Each number is 500 + 50 x the weight over the matrix's rms, rounded and kept within 0 to 999. Layers, rows and columns count from 0. Numbers have three digits each.

# layer 2 MLP up, 768x192, rms 0.0957, rows 43-234, columns 128-159
496475436436461527393494549656544485439454405443475574467522575458359565498520464483415434467496
491486500511516473475523512522486471497532503496506506497520476505471479485465473503506502490477
514504504494494484504502503526504466506503488490518524495535482489470486483481465521468504480495
539398409487414492575532494447350473471387531386473628452625524436483427485524429445456545591526
496495531522517485486493505499492483508499478522523525523524486499470471486477462509483524499482
503472487478505480482503505518491485483510515485515493480509474528460479495485501533514539483494
479579421517421507482515538474417302543586549530504526528689430489518409501384518559555515436423
472449400452426588622467479497532508578513431446521529536506493531447439330646446523384645472408
512499505502495488484494495503517484484507494488500507527523478524505474493491498511499517517485
577423410548525402397420515462423527541423477396451556467567512564464381508370541536557564360456
496491512500486523476476494493511479498513491511518510505516465521492493463479494508488511501490
702461449376584518576450442546618487512492489565549819481723606480462355505525478476451547496373
520519469438425456366472557771565435548577582524517476527453503567468557519515467515551511438490
499504509485499494473496488500502481490493495509516504508518476522492480471473502519497499499493
510500518515505486480505532504491481504498508494532517498497483519473489488505507511473508488478
500484509495498491493514507504496484496505498491495504490501490509502486503489486511484517493504
526563522438433438497468515558505433545483458486604580459480478499436440458530436489405479454422
436435425516507558555406515476380509606464610514438519430654476490406496376550383483524513505405
477460336414372498456575475506434405621470472500465496497519467502489434492542459530604512315679
513475498496495504471510507495494461492478507496536528488498479527495497486483484529471501497478
649611475495526478679635362603500463434616491568634651514500539552515340477499389508394441255444
608554553453532449558506595562459335444437474513643569386462527472492475510412392522553614423416
487481482522507497490507522513492468477505491510528499500491490529486486479481496523508519494516
499490503498497492496504498511497488491513501494502506507504492513486491494492488514479505494489
468489520512490507478514513502490470489502494488518507524530499512486481487472498513502524492516
498492499495496508504510492507495499501508501496502509506508496509491491481496488505484505492494
545499486527491484580610451776505504432527459510487513453391472483352373460522521497563591338348
486515486499506492478507517530515481507535516502531512520485490518464507485475470522477527503479
631502376473606486511697423705661428360541488488558551548474462592360569303387433528573509553369
525489513502506483499530500513523483484504496507503523489504506515474483471455477499480495500501
493491507503492487486500503511502478485498504503506512503513479513492484487493488516493516500497
505497500489508499493496501503492480483522482482511497495505488523491484481509498511484516504485
499486499506498503499505504511491482499500500494511511499502489505496490497497492514496506500501
512500516507502514486507540508493479508509490510505494508500494516480475481492488526498513492514
499489495506494507485512510519492494499502505503511514496507493510501488490489490502493504489500
556581442544606555522518365516369491498625633616556599546618449522497439406385293507369499554354
387459377606572500510655535527392354412512535544469588513516368493532530508499472539514455549534
510600453518514577506566520616372394507540513517562531522692468513405509458395322603305538374279
539424471645641549493440420552609538512592570573505392560615450533421450476585521525533507564443
519560502378430408423631579566543400560458552523460520520558455591563502450414409571480443334501
458511488628511475622618519442390515605632458544523588531633535657353439474529333537456475531522
499506493507480502481515509501482484501508506494517494509506473513489483504495489533481507500492
496493503489510511499507519510492489495508503489526507496500486510488484489493490517490491487503
505493504496481507484497492497497473494504489514520516510498485520493480484477503499496513504491
511515496524544441459583545510470393538392599535593493533467493724384428398364447443490608475378
477519382378454549386524476571527455560517529478499566519492403479514497351584539489463531525488
404546414438493558367682470425519285391489424393576463580442421678588518518290467603524558499572
494492490509500487502523504512485484487520505497517492513522474517481487483472484539503475481495
501513500494509505486505510511508465502496504494529499507489485524480486492479504531473508488473
447596512601442487272577538528316471411472468477530630425462481430554296561378447509491594498361
490460488503491496491484518506517464498507505506522500502511477515469479484471460517475526515495
507499505496500489500503506514495492498506504499505502500509493506498494492495486506485503494497
679541537492526508522498343611515452356583532480578520402555520689409387421459474521335362461502
473409368559515471558543621463526453485422546537534429541509501560319565440323432560499571551413
502511491479500472493519518518508476493502505512517535521534459534488484499482470511498531464485
420458443466657687558412454586398446546525500447475527452557464549508492485403297485528683419469
500509495499500491487507498504497495491514510497504499495504487501485484495492485503491509504499
570516678485556359572568507507555432382699560510522461527500489573324504516426548537477381552427
493485496499513500475494493514510488514500495509500523523503485514493473486511503493486517508503
449519674469383460546632717446478472587465453497448435509437460481548444600387462536536573312497
511489505498494489480524523506476452484519499487503524514509483505481478497490475516486507484477
442443644492438425439442532583494527567491512544587443520482561518453503390557476560403467508530
554412576486574471518553607493498418489514557465469488561511445528580422533463474519469423478496
489497505499515492489505527540486460498501494503516511487502484517481479484494485524462514482475
470486388438516483328602439451460445574388590476669504578424487618523469543262529593441502524575
524498503473497499492501504522503483490511473490517513506497467524479495471484489499483498484485
504494496503501502493501507513504482482488502505508507511513487519484476477496493496508523505478
425571394618601422366489455743481534532581628417508578505499510572429499408580508604363625347461
487491500499485490495509502515482486505503497492508516503508484511484480499508481506490524497499
508527463421536535460490482493343414441653601450598509474478557600417505504532418600490508547569
500502492501504494493500500501494477491498496507501507498512493514497490490489477501492505509492
505410526451423502322563652629348442551483429412591565535514450490429512563457424519478497410543
487495506503501492492509504508497491500511496498498511508510492510495491495489491510498502490497
476556456414399567525509523662449409397549438463479692435488551610447506553509485559465415514509
493494502501501495495496505510497489503501502501505504502507490511495504491490500507494489493501
451535389396445468280586422629562406328458480443527527679266437647568565581364470587494599640561
576423388581572437441669473591504409412567595507574582595623418532434582513383458644431481646397
493493522561451602545549500415372475601487506479444542540593477501461479528528445524528553414583
495475484490527503463504487516530484440498500498519542495501485549466486495480464547467511471507
492488518501501505487507497525510479490502502505521515509518482520479507484464497526479520501475
482478517521531460422524475525528416477479521522543538533483439588531443475479525485511497447532
393496449433555463401574509424505477490485486513563485535451457576524543497477502484470534542570
504498516512506505519504514520477463502501493476515516479492469498477494490469464534491529476489
500493522482513492482491503486495475490497513506513496506486494515492486490479493498485489498479
508495503486532487490500530514513454486520502480494507495495484522467473475506497525471508487473
500488509504503499469491496499510485491512495492507522509488493509491489483497510509503502477504
462479502490533581458600493536502266384565539537526538564432364588468473531469474516560433447515
499488525496509508472510527529520459487515497510530532502519484517473469496489486533501521494498
517482506492501494491491485498512480495492484510518515483501488519491485485495494499504513507481
486498498493495500493495500509505467499524490488505507499525477521474507474487480507480506490483
469584414435324468622468494689566531444502557467477617520491494501567396452519363585553492469504
502487502503502506503518519519484492505513498485512513520513477511491470475485464532490511479490
477463506530490494475482508549511472469502508469522545507484490548474521480476485520469496492498
516495484482482506475507486506509462493499500496506515498494460542511476485477507512501503520480
438538352507477547385618512547535414416464411534535468489488423419479436505475297469584619577411
462390459523588581592466573480438493466469536483447432438510487493490495493448429550486403519472
449362498400561480352531522415501549451633496459544440510523375600541492507417486600549474583451
497494496497495511477524488509484483491496505504502508505517484514478483491474469526482491486478
581523393447481452437556461650540403386599524440691504564417492556422514556399295533515496383444
535408414485557619475648437684377441609619548402683522482518336613398457439518254649436523341538
484492503499486492475509511523487486505490508497509522514500492529500488487477492501473502496512
513489484503506494496495494520510470505525484505517506506517477526475496480494487516484511489498
483491520501531480490558514517470479462526500503528522524490517559446473480457452538495537474493
526507488488512500493520492519478443494509472497528509483477496530505475475463495514495531519513
582393422525505441461511549471592542452403497403479358449549492497381450463435514426438541464408
413408475388549449393478626420519496571475577346563448714479416740420536449477505566497598357545
463391556498376603497532462547455472656500542381442564604575586533455544490505499600505452482557
504484505508503492478518514516492461505517487517516513502500476521481472486493490530483508503499
343450475561310472369640504456401500479436490461502493639522464678373490451608317472479340485534
539575494458599527346494493496462320455522625453614488628483449552599531467402409621439436633562
501499515504501500494507501502499492500507501506502504509499491501481499476499481505469505497499
501485529496480496501505503498496481503484476495501502513484479527509477468501512520495525491480
506493505499474497479523544509494465471509508491504520486514469544500484502476500523481509499499
605408495616540584456569576516525503425649450612744436530499397472387324534478290615511764454474
548550508445381387441729797565521487514529511513494543590517370533510517464399433548419631521491
514475531644515500549477410524499500488512456636552462464527551557521319467365255519458583492445
490503489496502482490506516503506493497506493499514506502505483516496488488497490503490517499501
545524627416522586439470377629516532444619480509517442379607470509521469407502465534435393412377
472469653384600490377468553511608473613393526447667626561465493507465527462436519590511466425423
607557588350515540513385420477504532603551456494517645467693504496491511488551541558371408569474
502497502504496496496504500501498495497506499498501498499497497500496499494497493506496504499496
488490524508517483486502522495487465492501498491513505519502473551489507484475487536497504497464
513598534558606541575450510558399346345424556477652439432542520553450420397512350633201427572426
537534545395435689415484397477493353593484492440606662533601558483447373476613476525539528523435
527539486527485514377640483544560222416584562590718501542513408631423473428266555506518552533430
647487368460518543599670437463461411569543396634584634385483540600555483605471380601396455533527
494522489494487501490514506515495494490530495487525507515511493507487498508480482523490509478489
474519404577644580601583457483470346326657458608662498601412395543464267497483403495511663472476
399501467564540533416467438570572458549533559489568544619468449615470543532475345631445581572480
497493499488501471478504516523507487497500489495521507515529501526477464479480484509482499498497
594453557556522389422485562520562456468493607428574532509523516456488531403401511492520393584534
463404575497388584545441556450536518531574361565564388573507525457418509374472459597427559471492
627539399340561453448498511568550382357477504525472627506484446673563535423550446573300442485470
492501513507477491487516509523500489479527510497517509495507474527494473493457496521490494471488
503509496508502503490510503516473488499504507481509502513506487519478489497484483517509517483502
495496497504503498482516508515505490484505492500505509505500494509494499497489503517502511497492
488494513508476493485518514509475480493505486502506501491499471516479481484490492529505525475498
503492475447469432492487471581392528619458469532588666503538533451461421544544417537423502420613
422554529504595537527482472484366480485517597594589415457413549477521538364520350508484587549452
508498505488486489488501524510490468488499488479504510512508504508479469500475495526489518487493
513628430548309453650648537511505508552396584457471613453589338503460476378506323614440694569506
493505509503494492475506515509505495486515509490504501503505501515494480494485503512491495484488
505495499509505502473510516492504483493509499510503513507513486525497481487482489519483501494491
515477503509507499472498486494513470508505495483514528492510469504503491488492488513483520495481
569534574555520424356524615524590453485455489377517443553455463466446472438437472541415719341350
481555499431540406463542437676584494464609535404466440612529408501555377387425382484444629564539
592571289455479579481520391489530382540584519521699617549469536632346564470538390575459395434611
509498500495492488495506508511490493509500499498512508494500503514497483490490484512481520493486
500491486494492497496503518508500493500504502502508501505512482515484494483493489507501504502497
497492498495497479485522513509492474489510505511507521505521483510497488480480480517501512495501
505496502491501489509483477525513457475515496491536499502521466533486470482457480536474526494497
492512527475507519476539512513500466497521496486539512503513503529495501495484483516492494475491
621469432484554510307523346580522439412657555476727511555441499652235557589506402639432442339628
491486508492496492485510505525492483501519506488523505505514483513480480497482475513497516473488
497500501484500510498510511504493488499504501507514510498510486524488491489473474518486493495492
493495502487485512479504507515504479499500509493509513506521484517489507504492478511477511488508
491481498489497483496503507521490491495511496493519510499493477521475461501485490515490522480490
500475489485502521513510504504494475500506508496516492487513488516495471484507497513496511490495
499509503496507495493509513503498457482504488505526492498518495512488474478487471505472515481498
568578452388523493524489582479480310506567403458600478453475510442484460560387331509576405455450
498487505511493492459509511514495471506511510499500529499507486508498483488477489513489509487492
612521370484456403579511478594469440432447605540607625568539459508519415539512271544497509526590
495493507499508500489510506509505483481503500503511496496507487519499485491494491509482498493495
504472512500513489485532538534490457478552525465524487481522480542464465471458473541486534467492
505495498508489494506511506530486472497526507496506513503513482513486485495474491522493514471469
424359614620499406436566554591511531451450427429493481477493492514421429451519483519525637486451
505484490509504512494510512527483468486530489495520515475503494510506463457489488513498519486500
473602506476649588549514591634474357404535493438599546461396339505552520523360436624370486377445
505501483487500502487481493530499487497503490504510501505519492511494466473502478520467482486483
496484509503497473482493520534502481517501515500502527518537479516471484467496489535496506510488
505487498494500482485506513508507488493504490499510512495505488507483474490492498501489512492487
476489504503506482479468498543495470467505500478522515511531492529474483489501486518486509471494
447438489496408468473461465570524460468447486501422550458481467510471437426424525515454442447487
534492433380460528576503502520424453569523449344452535484551533483466541502462451476309441495553
521497500476508526474505500497506452506528516490534509507534455511503482500497490532515493484491
512463401538451473493601457602508526444471473387528553429503540652511360330506479484379500441368
516377559540470429406645486516481521391600643475606460545450427600441533425470505586578547576523
455466475451672602411519570611498488406545529390637475478408452489489435562540572718539628412513
555433483413650483401501590667567486442530481324568499583456495542198488611368533566553478310559
488472495488506503501512502503498466491508493506523495494510493534485480479495492504480527503513
489492499505496504492518509513490494490508509508502508519523489510487490477494479513492502505505
502481503470526493477516497535507482493523516501512516504500474504496487471487477512459536484492
498494499506502488483508500514503489499503505487505506502503488506488486492484485506491502495499
498502491502495499488501517503510485497497505503504529516506496509490494500507498501488507495492
513508489487500471489520505542509462476527503485529501509518500557507477491462489527485505473519
618359443665542592552443460461420519544625552544456491427555493504386480483565502545449577585423
502476481499481508497522510522506462483544510489505502496527481529485490500496476515484502468478
484500503497490498506498513522488473495509501513514524509514486521499491482497482524482513476502
497504496502496489496516506501500495494512501497500505507510481521490495493491491509491511505491
510505504480522496489490496491518478492490494489513512520495477514491477473479496518462502492487
485490504506485522476503509508475481495509509509503506501513498525491492491476504523498512481505
499497499495495503496509504505497496500504499492502510505501497505496494495493492503491499495492